Each number is 500 + 40 x the weight over its row's rms, rounded and kept within 0 to 999. Layers, rows and columns count from 0. Numbers have three digits each. The size before them is the row's rms in percent of the matrix's.

# layer 3 attention output (transposed), 320x320, rms 0.087, rows 157-191, columns 80-159
096:517461565497484508536531489526465543493524441510478446581508477517524519499480411490533542534528435497481540496478546490474541587500472487550490555431476515503484514522582488470536452511535526523449536533527489482549453524487481456524493525
098:440509511565549466523510462445525467524528465520542459492487560475554477476464522543454548524526473546487490558531477473446533421579483508455513569537479499465482470459469484418488508514529467565510498451489438495491472476438523503487534494
096:427545522499503504504540508542580527469510510465569530512475466536479432536497499467541511500475535494571576521521495493484508512437487498466501471474509507515496496500502531528418469436498532561498506439412466495491536506549483483471557521
094:557497585466600495528522536525551477434564536464489443512535501458487484491406443558513567531509502476549474484562450463574484512567474457595527446440536472462516471510471463506540521498495498537521396440530560530475478435502475576478523568
096:497531467488566494530385464491488501448550523553518525497472516407454499479505497514496539548503515457459547445520516486525480523460490512530568536513511465471465546539558536510530454451440535474492573483519468440590516405512523520510476521
088:521442494491493525502498440529537563457516501505484521514581500517485471513482529479547452524495470511539478431488571492461440548521456562483524498599502459562543500537481523419522487511452559509481510475528557508521523518438543563468529514
097:520552521543522420447544457512491510502473446464569544563452480487460450439492530442489509494508451470456550509554541535552563560452547511494484493430462551492510453466545486485514454536543516448453542434475513467496533519437452490520461491
102:554528584459461495520477525496580436535487569486435499570592425560514543475494485468533429523529458497502453505515530513557531522494407506478524564447509534485542452524573508557531437401483522480461533473485493446551501551459454505461505424
096:509484540507512455481510517529585467516497539512501449482480495528475530557466503537495485490523530509477502498568502416505506517541503538535447523485567540466528553476479520495480491470521434507477530513518545574500494532504527502493492491
100:539539458507467563478425474522506519502506533480539513547467497557530563460551543475476519459484555564543506482537525505386531460547553458459541559506503508523546453517426421533455448447514511504492526485495466558474506498570482447470532454
095:441523528484453493487527500510439505520473483498507469497555511491494477462531484440537498512488455422483544561464573519533607541559465466519527503515541425506493521535484498519505543530445481434516587504514569469498550468509486528490526475
100:568554542481553498493546446478499457464588514544525447550475464465545504466520494562447469494521455449476517439502555477507490470521568545444520514475548430471460482444485477529460565547519482510491397473497451443481479485472477527527482457
100:565523476496563542471498463470411472461474469577565535514572458551458510509523381550491507451514523463578560481516529519462531507549437536473490558564611470441450504563489493493452576439484566541470519435455496506490506513538480529457577537
095:519545449547498476570566510506464543449462502567459475473448546520478492450543502441488535532571499500524456588527487489514536476543473435599493427457562509505541508551491423474474534511518517466524464490557495426485512505547499518496477446
092:495547438521465531467481525534485493435527466570565531490451499468519516513535443463538506505432546496474480557529518389525521527511469548490464523537501481433492500422484558536473465550548485478496529470570516483575484568533515543525537492
107:519529440538591470467488481447486503507502478438463556508455480460485514576453551487538504542432507521468586458450501484497516563528531563481462416553565544466438460506518456531550544466534439481463521495508528562481567485561517488498476488
098:470491471560491513454470478520501484491489529524518461521437497495466527515516453578547576404498505493502537548561456512550496486470540478514499565474467483456483496555500495441475491464420499449448476542468525490523526628497527503511545500
095:495508451563381521487577528517451501506496422555439481496528473493509535550482525531509582468581533520538556512521436510491460496481557473477507526491498495442545547460530472503494443568538545464532440484520496502457523414522476559451539484
103:563531451507534499508450439534492527516499450510493483540505553540514461482485447488513484496564529558491470505436532510493469461530483550437462469510514480446510451513608462519544443522499511474542504585426524508498553465456507490477550495
099:588606493520490546472534552530513431557524425455470527546483474439404513469488489519427477452440488574483497527463475549519528453447578516510449496524509442525510442480479458487499545578397498497524481445489438513478528471523532509493509521
103:546512528491522537421400487496512486533522460525467477427419523542502596444499499473498486491461477498385533459487573441495499478521542466526552533475536535432527476574455484534459493437464543437526477588544503528502591463521511482525568498
102:479489485473516431531527505509436502421456529485484487546515551487485509490537438551542611540522510532454577565488513523440522465430454467491465557473508548562505500484499477488475466495533499486542511472537562535486462412463532488483569536
095:438491446522540473538478471520525534507531487486422486534494526535478467460500433516470532480595454414462504508483516512448464478498396460469537594447473488507506465543521517467491533572487512490566437424484481477528510570452487457448476515
100:529504536588525465558480458570520481451442543494420496516490489554507508504535413484450559452494515576471496558492541518503512499507483546507479436522468468497503511509490575509469455504428468468478515419490531507431497483402506518517544567
099:510515494498480475491455515500395573469539609527561424547445470483486530446576498473493509474577491495508445496510479568466503554557431453489460516450485488503446520507446482519469538524529477565545525567488536488458483514545508561486559500
099:527509490513531465521507443463468490492510503536469399517530468449471411446558534527468532509548472485434517431455503491485452484481498475502535554508559523506526456564539537553496428452482591597492476510478474504464465607488504448476513458
091:454550501487544498479519441446537467472496506561551469493458522538422471485499490531501526469481495514551457412499524425456491462545517566528475467475471473481438463499499502442515433497489454516531450461532510524532460516523541549514499528
094:458479480413474516540518444500453464435533504511468487500488510553527492443513496530474592554462439469533502467488444525485472521541539473559489536486523503466468500552500483565470513509486514498471459495480512501489498526525441513449501515
100:509539519508524604473441590519457476557551520516562614525459437545508503486494535445533540525457519506496575506492557500476458505588502429412424524566474472501513473479423577493471453485450432489498534524436513548519504455511481534509493456
089:516531501463534443436473489484454486493539514561502497496534462537579465504530523460521536535540542530507496453518508496452452530481541434515543505491524479514543529498560508514531473506476391527439507510490508569477569541448487564514498488
099:417528510495521441523536511506476443454502440599464480483502505480510476452456453450500465497479559523400496538515465549515611463543507500525463521524546488521518458580491489566477472505496460496562467491539525447490478483460446550509449465
099:582514471555480441522479523523529497512511517529457549490553485532484438449479501421463494438556553549475557522487548446443517424486534543487487517567512538528558560570477533495522498455490502505521519501487462450442520427408584524459531506
105:543516494603517456492462525541508573528521421501514521530529513527409525487533517426549521387459506558520505528423547480504487502469508494467485453479507514528428541452456533493440469498534475542486505552524454502481465477495415545549446511
089:430517539550472509510489427530518475456560461471503429549421530494507512507578475518474443507502451501546544569429521502500476446458537516430503542535453475495483513467517526446494510548449498476439543539523555438548550510473476531519540476
095:529519522482442473484429512462509520523493463500512463508487486470464514492483484522500423425537578580482501462437515513498469541389513452492512487425549453502473496493536502456560443537481453466461523575488463503462538516398487479504489480
# layer 3 attention value, 320x320, rms 0.0983, rows 158-191, columns 80-159
096:549454430446494498539486589557502515498532458513407544525536461542519477513562646550564427500530541462483509474488389551520482524472510450522511505529468545505513535493484517498582542464478499472428429465493575531551470544561424533481511464
097:521550482449522517504449494447503537604474552460474517535499542483539466522488474502585480524432577454464476577469575498480463522574528567489524512522495517554491459476481455471451513525486476478536527483579491530536495526449562564491507506
101:462498488531388460489549425500461529532510516506500500443454505489545504527607493420491495447550478505479478554492504481517546510502469493452459541530530539509493482531458543530498467532520507516496575525500512455495499551533530440510519492
096:396493464525478472515522489531539482532464517499478521489468486599431548472532459570495505515479527467543522490484480451470490497602519552411445548467440518535467549464473536527481490607443489471508490517486476541500505533509471515458478602
096:522549476502535479498469515453443442501484481457441492489500484500506467509512496479463514513537533473473505515485461489474538501499544438486489466383481515476469522495464440472476555517564496629474390473481492564508524516477524448487508484
100:426507542446543503535534494473471493508465595495512496518484607501574477484569497536476471573481504543492511595472457418532539438485431544541465470597536467512450512518521475497480528442525528493542447514487492529485525449478466512502500573
102:496548484532535463411438517517493546485469465538485519444527563496496462482482494527483494415572559560467479544503462534456522459508590570411490468581489481512560479473435463480505513518494495511468472547512440483405465512473514467506441558
106:477483535442541537528440547492529544566513433544469463451464493508421514493524418490484501497459452456490458484463501491507553454508517453521504528492502574500470454589477456460499519459506546526561446425540478494450483556507506444542512560
097:537466492589524491498538518479484517511482467547517398442485462448482487491453472527488504558512541508515481458520498456499505497516459480548484498440501497569504524591482540448489541607465543499540525529544572435493489516518520552546459537
103:501402437562526553509503508482477466460529526519459500486478463522579579478478518515523494448524440528500478498471446490493450453475447502418452407528541533474502479487464504438482500514465524500510461514566439497508457497477503469478504463
105:446475562528522502517534497521499489541530491436517548470494546459497527544538481457550558500432474449542468509464502467564461537468494483461506504466504553575562549467477501523528465441526516437468591445520545492530467493586580476541496503
103:473469580465460495510480526476553483515509514452523504444470460403528521457484512447598502436463491532425535438507548518491501460456494408507525438482482482545525507495512486485458482557569494489553535558532538448553515513561438426488473543
098:553493489529453513452449364552471455534483474524490564586496499484470545451426489508480508523498526443497563535404530498452398478457482492419436565509494509559426439518456559551542453501488504553550548543473532514476505545515476464553469449
097:574511522486482480522479451464514560562521592472540477527553500444523480483491483504438531485525496504420489425419508549492499534545484564435459498479495476533497462525560534466533495447547489477510537498454456549513540435476443462479557531
105:539450465438452510546506442524472538477457488486509539498460523554494502481509529553457486536472468408466446506533485488498491474481512417512499589487445557468465563475539526453531499541528508515471432507576545464471472532476443561523512494
097:459437510512540521510543506498471488479505413514477529520538494494525489508507487557495496561445488584513451540484542450431533448492448547458515476488486504583450584499552455533506553545532529451504450500450483480477488437550499468553438486
100:495500503473546537480449449527565489528495432454539513459458472482516468482502514495511397507489523497493500415512519506524531485544478524522501486546486581494468486508483440461492574537494477428468527502510413511446510624428499522482483565
104:473440588497552464445480492493493488522538537529486510529480414479569539482459518488516514503484466466581539501543485510464500449475562485562471527498532491572526501456448551472492518474485456470446490498541469483443498477516581573497481507
095:493444438456516486519510418480528558441457578506436478503418479462506448511528515519589553533560467388465532452493488462513493578499485517460604498503413460477510465485526465509542541451548534432409476525540485545495458539565461547520466508
100:464539412491530474549501526530534501491502567501568511532491486509427547509529485500535501460489464464548531523498465494508571453523437491477433501537511478450519545421471535442513480504525490440558555454493549491464487483463451516495509474
104:505386499491513534529440541513531527597539460473507478543546424536517543470518477508530468542446496497495460459536463552551474490559493608531525453500511515451502472470502453441502467562479480515452497498416434482494590528427503468483478416
099:497459520435500514554528489538502558537547515531508499473432526541486547531506527539547527493453495496443450509475500485504484484420539567505451463567517494490497593459545453483483537419523521514481553502410476471506535458498508487490503508
101:499512530473502490608550551440484530471526472570503507494445500536470502509460533541509467500512507466533465456537490556529510506472527514446445522436490506544503567508547414487487439460529468529488481546488455619551467484559548449441461549
100:538406549483503510533507453553428492541556467512502547503473547503546456533536444538535491468422491505434534437507432441581532542501484461460498442549490452467517530533536566508489499469493477475491558487534486519489492504477477465529494460
103:456490503538467525539486543596503494552502499500552577483502467456515569447511514525518517475392478503537522451481441517535581531568481465492481453472476470485455523487505473447502444514435532518539527571534534476521545493533467476470549490
094:532452526522459537560435465614498483579555525514465496524508494477551524541519507462422461505425526520557536483478518482540491466411514472518487502496394541600586485490476557502489517506513526537439482550458517529484543451591503495566491521
102:556482549502554470446503508487405531504558511526492392517499483453457551526545484520502442460490526495496520568487534470545526451484458540475495504497552453531497589527525540389524495507536464492527493495463476447574497513478554506478539498
098:465491510516519474512447460453571523471484522515495469485474449465561490523530503487504493524439510539462523504442508521502520459508480462446488506436529522490602426501562470523530448505563535468577467527621514493430511516549483545450503526
096:469538487545507582538537501522476565510511484481511508523513551435413501473499516515530473465525549489549507491548498535514504545596485465513419448473499539498452476505503477460524500480509544481443520555537492488435471500550565442453491551
104:508460452523493466508517473481536529504564489493511461540477555533419586559526573452478526483493483414499492487506531415451412462470551480419489481469533473531428535409549459418467542482482448461495469473470542520508554477514452523524486550
097:546506441483431509457545480503511484523521531496489570525506485470506522469495469496511513554462477518536467447537444529565566524469469512493503434486490542439475468427480539512526545453493434481490520437526464629544482529549434478520504549
106:535448488474538488527557507460548495515477559502550498472453526447568476500469496487483577553538567426523471437500532571565530455489523508528509546533473507475483459471504411481548530530456570436470412430513490534524550476499501412480506470
096:532532506498493419493489578540532510542474581551459564537487530530518516525463448491518497492474547484462492446568460468524517483458451514512518434508537500465504457395482434623488564512595495506565439430469530505473448507494558508490529531
101:452479449549563508584578471518507513455418518561507496485395461543505513499525402480460535551499453504509575453504383434518508469585523512493540522449447512573526529522503475534487572503546563478460472461428468547515419498495464515481562492
# layer 3 attention query, 320x320, rms 0.107, rows 192-243, columns 80-159
109:525416543499409496511451507464515518463536564500513512501449492465550482490510447538550482507440546511489513425522469504458462553445418440517504526472482537561464536470528499542480519558429472496446532566522477421484460434541506475462444479
099:559521477538469493509502547406484471534494530503557502523540429553427566467492458580519506494526450539505479516558464514517463483465512579525447469551448451485512497428534517495496481481527517514557515512502571477533491612507491493468447495
110:523484473493443518493472498459535522527534551430521490549609476438424482528477453533502486561567502498491520461422415507560476474494471573480512578533540417488550539518453455490510450475532462493555528529463531586480492462533539516440481483
102:478500467458563409466437575455476451481485527529553468471451518513443494522473427520497524485557419528499467510484518583381441545445586542579512531481484526524530515455539491531466448493500436519486566479429496536462551457459460463552573507
095:423477533473453555470503398486491558485444484547492522515498482477487470526549499601521557460507450491494461459476589523522552518514439570511495520522487499452492489448464522492546500573477487555478509646545558521467443532540532487516479505
114:515481451477511513501509472454560487492512505501522481456516505548484541498520512533541459536529512481452483574468464472500497543456457492465484496524534509569506536400460529537566493500607547459515464469589546573447512457523500504465511514
101:450493478495437510551487542502519446458438528522522539515503529458490504419436426466511436463509540420476499469536485461455524488503485539482487605499480499463518524559556496475428459519488523534547578559429557556470479523428545498456479473
096:505479523470522459462513533518513422457534446549522495487521552494545435491504490491453523435515446507528466534468556428532490463509492536511526585511475480491521435512627476451467534485570481533443443590540482567506453535455450484515496464
103:541457517506439500470514484466455527440466535466527550564493534546473433484504519501548504408545585534476546468421550496423535489470457547476489467463469559517503459455522522474533504554569573414488508521400580548481488477467459467446520505
103:490491529439465476482481481496474491570463447485532544486494538598510501422478526488420539531486550451481496496517424517534525472547555446452487478558497570594496530484523493474480478538487546483550446473464539459475456485557455495484483430
103:519515460507520459507444463515534491518490497536488482578508501518515500520515495455488462483512500475510498531487501513479515515602486473515451485509492501446492541566452420528582509558491445482459531456608519570448482516526484490479505453
096:484511489509493546523513462488537451445605461555472439496467535463543470433498444523443420497475500432433543446461547532503497538558557557530528464474511511433520552542507496521471584479484463478527492590472500460598521549543526439494491504
102:539490499509542502492554534539583450446494505467404497492498468463558560569520625513498509517440527461513483484492460477494575485483456514430564496526548493483529465490512444482508555466517554445470476495455506506545501511504512588461499436
105:489600541452465539544595490499438525508478460556527514518486436460573499479452469494492457444506529506577418465500453463454507573497511452532485498501529513431541430541471441498509518479491504448488452439421478502442477467513600524533485553
094:533490549519476506518507484593503475407494521560546481524544502508483554533602502496523561476518456495506486500498468464525509537504509443535397506435442511508496523517486475512457531548554525482472531396552535459524541572489423521369470538
103:490533496513456456466461546453541485496508489504500547487487556537487469511481540463518403498480443549511405527424560460528501511490482509394559458542487513486490486524498503576542500570530479512489438600531436497478519547475610505540452414
102:500473387533557503527569520555495465485546452472451459473520510524510566541478501500481564465515509542468481581472562490468476519505482566491510461515536458453516468531501468474465558469584486575523447598451443513421456543497490509555499473
103:528418479542480423489506521527497551479524472536484563511564495482454507600507499533506576510528505449499577486552534485491480572495452422442454468510506476430534502419487549464574488480475500557480550611532433473449492526471483504404437462
101:477465506520544517499566494514566536527465560558584555528500520527520496436497510406461461482403502394531534575538571490431462495508532462550460591468500621499544490531519496553488539541479558477459520517510422519490522472508502514487480517
096:437466472460484527498500503397514489520493485472541491490472586574465493546540459523498464467473551514513516510448456456439565450432520509575515457463474490431464468535513453579498534430480482526537500492529442457419500490502454497490411530
100:483521498512452521480544486495523509505444510520388504499489499479533488561457513565450511488504553539514534502444576501471530537479497529432490443518502480546514482488467505470549562489502426512538447518515552572471474478498521448449512537
107:474473506407552471469543526493489511522502549492495440528584499506493540474558484525486473513511436500506486439498485557539554507454487472535450561458602440502496436510530496555435471410512513472546459462472505539418519453489450492529487499
105:437536558432497403511512472515459524515492539466475522506546542512468494507459489496462447484525471524440448540557461492496486453556450503552464522523496459535504435543523459529559507559518473585491490531421546468542579525454529549438495530
113:540518519456464505534533447442498537508631503476467520484530519493474431487444520498492498547501496509446496515477478537560509504514527574459457541448430505507474469485490506513503466489524519493495428555578501492587507489482506575516433528
102:499583460429521467466507409428511488480560453508462522458546530408547494528473547593484513504423482568529549449494539494480453519505490477485507431528507498432519491535558526471517508486568491514507479505464441537523538480478543554485540462
104:526499518490429460603478510454553475519457490521485518554500501507462497430505477472547404553451524510497492560522470506467508511517450544455483569536490459522533478525476481452517578550474558482524488433464567525481499549505518459564478499
105:490511487507527480465540456543476502518491502494498477493530454431483516498441515481412501492499562518515497515506519532462450487554549485521510501510392487471504537574548479493471546526492459518518521558549441575428470444504477596519465498
097:519526519491464454593538445513534423501470496464479471558583510461491518480509511597547515488510490531532436468441462534526539556590487517503484489443528451511493485514531451514480474479480519559491513494471549560560530617420530464465450464
109:518517411535548546461571570521559479523562543557524481525466410540506534524483506542594539422502503537509513538540558463569543494520468525459525527517476507485505529508497488505492492397454498455556454519556437472569547566508465553474519526
107:574502499491519475517413529512435522545479489505488526545560496499558451514479522475538508461508534557529533513460462492538500488547472415476487472470491512506451563601508511566515428511478480472474460486474499530524490527517522489486510562
105:475546452525523566504422476509461546568485485540436435520547526580540435514458470527500507437446527456429444460511532521525450487511501522510502523471504499603446515526532528515546470505501525525433450437536592422458542644499481492521485486
098:508491519536409444495477548507497538503464508494474547532493485500430488467484522448570566494545543530571507485536417463512440562533451487508464465475516499547490562600498453468497534471518476481521468536531466496519473507431509549439436531
106:481500459432508532494490543506542495468488588491497484425532456506497502528527501475542462443475534433576505553463550477432544478502525546509467503477455481511520499447535511509475508560550484469496555491507534475601535504512489489544531550
105:489521528520510558460513494422507431460525541451554518488500491520501399468566438486504518491462512509553487510517529528519429428466585504480498532418486590519445534437485499455605516531521473477419501447500506507530524467491546495462434480
097:528522497521503506466512527453533498518589512496547533435491536474528443516534580447509490434483554438476596512438537480462447493530480567520530502492516582476511488524517552488470477501525512557546442529498409469552501497449411450520513494
105:503538517532524484535484552474483445547449510515441513468434541465480458554451454516446538500551574530545563544524438516548486486543492491529414492473437558440507454499547506519434488535539502496518473460476638596486463431460451511491505477
119:472430512520515499536499562508498484469503475492506469516464531568487562579590515507500534506506509585452468455478433490529403518560439541504446482507522448450554472372458431492481529562504456626492500494458496528483467516475501437521563437
105:558528494551480476482457530499519518597508462511520466507458468562544504526552526460521512509561519535520510497449483515474472512464472440539482467479481492481505421517531541529456474549456490563470510480587469527525491531429486462444465606
104:450463421499547458521512482455506455463472485480515525557474563532458475506416477472442471531460505502522423614488511501499570513489539484487441554522471523565497527366522456512488569461452532555517444507583546473500506507488463439494528499
101:439501471525483515503502504451467488519474510484506408525566481456445492395491432562522554504506476515454523422552579572533532475433451471505453517466547452475557515522472450481500516562397460535519537559409611559517573548497509476465517419
104:496513439544538501533495510524416507513390501541605512512528437496470497448477481473519499479449525441463499452536499506461486521454559476525474499544499558544494550461553471491488484390481473582500526428492550560422555464499544476462536558
101:461528509458452477517470579577534484468513538538468601471494525482455514487480447546532474452529469478570527524556450507488515467519527516481450456470489450471546463501458510533480510510527491484515490482585375503482552489524464561522519518
107:508550493484478543488576514468507507499476461479483535475559513456515467507384543470456404500428495421501498572440527542452536475523482498527489573429460511480528471591532530511494525545504530486575514464550494512491523417461406488570454494
101:469541478497511499483565461470460561476456506412429539482553440517546459483523499477410511557449501482528519550497510490485542444516461553485552481488508525479439485463477522441527501506470416500537510445454515551494442482470512483545549456
108:492421446541473447510447500452511501586483546488550433546563506461462553497529485520521550508492383482453587477547488493539521564490499515522499519522495515476535463518476451475568519546524534479505487481591431533429522473493508537466490517
099:458514504523467504466519464495467469516504531567501479472480483526503484568478495543456509489592531422484435567471451494443503488534470518528541480544475547505498523535569479499516517502449462512527506469447578532507461465445473461444538590
105:528493446604558495502507490500465556436531507511505527515460477438524548498548519470541543457488547464521499545501489548509492501577523557504447520479473476466502488413493484465469514587509498463480458498521475521450555510483518527554531472
105:499544546501507591516490538500490514507476465514544479532480480549487461487445476503449509454497545448479516466581490476554439427492489514505439535502456540585520479495430517539440482489479479494479522502603561474436487458497515403514507407
103:509582496547491566435499509498496493522437455453547489486504490527519517544477620487532502531458511595526561563546495513481535566544525525449479518500520566484463489490548451469539530517466509526569488515415502461501526452526506506506504487
101:509421438460551448528432522488466568493488523503519474551550460497497546459527416476553518492515563557496526551454615541493434477501486464502484499479506564522586476431522510507525526533495496490495572450518499571485491488459542505469564575
109:524537488489489562544525501548498502535529501461509510553551512410468488471548535398475523585484568494454391490494509509456583532488515558491450463506572458448506491472478503492522473553524457538533585613520531528442536520483454486516479443
101:554524444432559501488531495474426484555560549487478454557565455598475442567426452534520495508499514525506454460478488511545495519443495505437429549478475492553500475526540568523482423490539439561477509516440562480570535572484537411539532441
# layer 3 attention key, 320x320, rms 0.103, rows 192-243, columns 80-159
106:504492560546513528533603510562480532467484531468467518494490445481491559525498484478459578494452491485524542565463509486441494497491540567530524479454482588520502474494447494460525479437539516449498511511473493501516510526463503539517499453
100:564519426551552518536570519544538510484474508496511531599501472418479496551573524431463476485476501461495481527534515541499499475524467546449454544441454516547525542474504542496428466456463540461516469515504538558506476519503511506501456561
109:501456497503564475513563544522542399462418451503535508472443444503554524544476491527471534566449460464489500525570484515567474556491524471502511477524466592436515488406503472528528515539490551484477579491518486562566458474513476445564557552
099:536515464573511559560467402587516576587484530489396448470439462511483453462462522503510526493517535454506564492478521506501487457514500475444529508479497506517463460466531550511481552587516558466466496574545506445521428487464523505483449555
098:525498507452478478548499506516438491469532476516583459461540502583499480492510567439506461600529609470437518460494542492471466504502543484533467480480526515413500500488473456536509514479457533536519407476452487578488490483464470478464536446
109:525487533438515561510530431508463468454502510474554490488439457558483565514447456534431512495569425509517524477513512518514513487462473518477556497460435469497568527482545549507472606551453461524464525431508495436527557542505563506562493534
097:491512503471526473535539510597457474468452498427510509494488387570530503570507521539492495498463497552463545484509490518500512521516463416514521478518500455590550473520473472497493471506480506448534459432539494514574485534551539527494572476
098:499510533507500465485420518486494552503500535538498519497462456506506452483468554463495441518464481494488503469458484553520454474568436528484433464473548486472486492509520544559534477498522497458476533399497506498539425564559523519487522506
100:487510474508535501554505481508484508467507490568493517422490489572459523551486453498550484534552448507511516561515463411482450506394578392481492501491559512542516616489475483442473493583422429481491479573562528460513460553488544473491480489
096:463472454517499470520447444462481536518524487502492449596495486429510488548536506514529533520535488477457464520525473539446529536542443496583511508498490448482527450528507478494522474426530543493535546541621513421484562491486466508517469584
104:478497511512511553482466536543543486467555547512616521516499482491494486534504595480472538554478419535480512487487495462617516469452510487510483423498516475541465531459520568541439515544527513502512520488467460428486504525464472451561505496
098:542488517526504493563564509515449460514418518433508539450486464483512515488511613470553508530481522535417533537450467493426423425483483566461539457441452547536490501422435504487482509397437523522545519467470595467606522506518486460493494508
099:537488490563474520455522516440469535560532556516496486535492511525531479484483517542485421524545488439518505557516501533456549556493531410535500528471542566475563460546498499575468534521452479500505526484450576514448543503477468529468434527
103:483446485545525561507570551507498491479503513507474509432467470507504546436545518562480498594403491457417506562500487519482507441545530492576488548451447510512491483418538509457491491515494485574462467451566467486499490433472458454541568458
098:488498488499502531513489540463469546530532484529490508533500561435550457483498537501448422460492483514496502496536437561590515518550431509446446454608514433534546581420483557532511546544504467513452494514526490456499501509478511531546426504
109:504409457502542474580542455514465510522498520452528462485439523553497519476407485528486488496481531431542453556587472534478494532445489540586506542493496527470498489529530523461471534531502495511503521433512519497489462450511472485470504482
108:512508516494499507466487494496502448500482474520483483569500547554515534493551481526525492501568406566453477495485541452522454450540477412521507491568466524539453526635470491443507498476447478527517527461481522508511442528462491451467457553
100:550465537396530535468492462513486485525568495472457452551518480522407480528522471452551537446470530590485467498473467494500571497452451473449474567500505502517470507497530455557470535492595529554494513555527585547480474514505457581585548528
104:534476453542519456517524442499477510573493534465505490489535422475557499564449483501522419509483504582539527534465485494470450522546450541485538523453506445560451448489510494460470497514494479552550482503454487477466518509450480590489513432
096:570522534520574458462501496588555483525514446508416485459488519488531472484435472569560515521536439524461463530454411532543421530523476505482548552456381491516517519482497509504462416485469434545456463468447545531475491476461501543547472543
100:465383481456503547488486504478452498482563485501581509468489476439509443565477438491544481538537546550475476480550463444500532499526464586524605541551522472535502552489449521506566529468544542489448551491488471563523420572517495540535560500
105:521436528506531493535599531436474517542494488505427533514535498525470544488473511554508468478444590520511436525436490495520444532545471513540565417496441530485569484518485553490507460499526510516471511486497489487550457540441517448552512441
107:500434466518532494510502539454611517556515476517462488456524509523489453587539462509472456454443432466560472523470495491467507483487500482570489485527517476529523560556541498489490463510471478468497512501541479497459482463508497477471480492
114:451474480515533506487492440522447482470498507518571496518520551570460515459545512460474555432462500523583556521583486465495563502502499535503452489527510545436488504442578515548489521529469520531455530394471496509480517526518555510461510514
106:431397524563486545469519519536451413572504553469510524502478488578497481571491464461593496521537527485480513560498516498446569443553420544426583484496554541524481467473437460505508534437530467515484501561497591472522452518502536514488541524
111:497568465488537517459498556520515470464499543520495482455540489494515527553505527505448528505478401453507460505461549423543536520581548560455435396493431457480523465462507459440497510486492477475561481471554576435543472544521535519535471499
099:498537498487470526584493442495462504492528471444527604500522447478519539571551497517508532468554500496511503516502481460477518454438498459507584505516532490564519549506491481497524539541486496482476510492416481484487566454536544512550425472
094:627502528500517499514456556539476433487541517522549558497564478449520503572494550473464520478512468471473498481532431461599438501478474549532525505538521516457525541525531507560502481471539454522441544465474478426468433505530485496487470533
113:541450548480484517418487526534477517487523463515485487532473548475574494501562470472476487419556534532465540504538479509484492484485549488459514459530481463566522518545541380482497533540516527508470423458425542505450549458490474462553481507
106:445513543491396522510442529561527453555394521503550510501522473529505607537503439486450509497454494549453517534474498500542494512449492483557502444513512442452505540484455463504452461422506458507509536477476472455454491459505575521511490497
105:480486407514458450502504545480526576487465485450455469421512584483448476453524559479512474499517495483558533482461494492595562519555464478512431494546539525426533447448553390489480489525524437552512422524515574520475496477550484477448557533
101:503515504505508541422504545446472413487475518509524545564499420456478477474468456529486492495474437460432526518508470543545521518582498559479491486489475549469517580474462556482512480513500502442518557466461464455467470418583510453537465486
106:471541537574455561548517581444515510528477471546462535460473438604489515508431523582532495493512458488536532522488494511517449499529483503408492502460486535521500559446484571498500510509464434532504480489461518514463482458537481469495439455
101:515467496541510516468485490529501589526522526496494478468492564564476514509530494531460473521460476532509485488466563462482457523439475481495461557497428519418539533441475512520460467543458497546493490508496603508526497498483501508531552471
095:484473519437442455434530497486476548575474535502507492562466556535552488467455494550518508527528482548547579398468474506433479493497550446490478534484494441558474504425497502490528505474448573533470529505488498530485435537495494436476475503
100:496552459486492512480526543521490545439533524497526440467533493529650551513535595470470464491461454505443521524478544479560489532566553504481489550546510477520495488427541519565535512514448496424482542555533508456497472508561596506540456491
121:511483514502445502511493462547438460497512463534547507488524542514472521443501477415524487424481476540462471430518490481554543481565520513520528470594487509508561528586537500563498461520525489464457502448540472424501466590472529523521531548
105:442519508525570473495574510531465465506531479470543545507429556500549552436478518482467469432475516504493515562533511489577483501567459563469505496470465509510493495405535414490442522557527483488508490477524518471497434443534572443542492449
108:532582572522493452419484515472503548487451512485497426516515512458521520546569583463586471412569470521469514442487481471564449498516555501477548488489514477502403471549518538485522471527568506427481540512574399520476467540510482527492484532
103:480468505474494450523479530519559449478479440538540484466549404556466481544474509477485496462521484494542419535437454501506481463508491536502460439506511461456556509469527492513518503465526502494545505446462477466530465492447511504458538587
102:525445521516468513549493553547561545521505466453495505560516433544486504466444451524523395503492489606459537473522491486511574437587453444522570512518514516456499433468438504521489499541445565528506483433492444494447500459494522518468509581
099:450473571520534562497508482446463497466523449526455426499483505515513558443597444447470519453434499504537468444516585491580509563541516490455518538510436428500503501507521545485474520544532493517442447483477545539538452554504525486522528437
106:457489569505537510538479470527537533512503573453532506531539459519471536434606487530522542503530469535558509510508526467470513489535473464460482497497429497602433451433502551512497480454445484547511526456464425498552503508499465474503524456
107:541452478521565490535487467469496472465503528517491485495493462513415535513558499459482445495521508502545500472514559517590534496480463483474502476520516462433433523537449482468531496523491564540510519527578483469481520516594531564501453464
108:523486527510466476493507555509536538471506528508515480590471476563449494536463448536461496467499558569544467495536539487447547570442532543484448452509548411470488495473529519505420406500432547499499431525454521540531527502454524470476548418
101:524429474472532474535494507567494491526537526488549500540467491517484443492513532503515546478462412499523520495528575542576446512529490489445451564445534471425503467473554438528448470470520498591453462552515486507503546573446458532410510515
102:482574482497402508540446513453452521507498566536463480512531541504526439476530567556448491473442395524457510478473522435531532412511575526470517434476432511449507508503454536494506486481527472505482455460401521479470522507510507476516514483
100:477410500456473503563486472569469486494470486562433504567523529507440548480575499449531539449559501473511473474462488443480540530518534463530552494547551452468485490431511521439521523509565533531482545509485468497536523492418473541505486497
103:526531487475431509449492498555491500520556558488482493451472547446506456501468429472495488459513508476477474513467551467458502409514497515532543501494463502482408511612513518473473518437498544442447507565474493485484538552395472561534529460
098:539473519576528496478576525459502437479504460432505475435469423523487505476435481503471502466486506456460486524495497525459519504453466567488522511488466441494523422417426492499543567552524479518482481521523462434498482499475566507521505529
109:516485513494536453472551505487547499501460556505522436476600469535526465512485498609540464439560446490549575502454501482528505410436570476542529526499573503519488566513470520529504500512532550415471410513483504536547447497510483540555533542
112:495512455510457485525526559494550501527463418464524566439474566414523517586574461493531433485455557564558463520480520475496527432546536506489483520601475538446564547518574417490542435522458504486473510527487500537529458437461457489479476510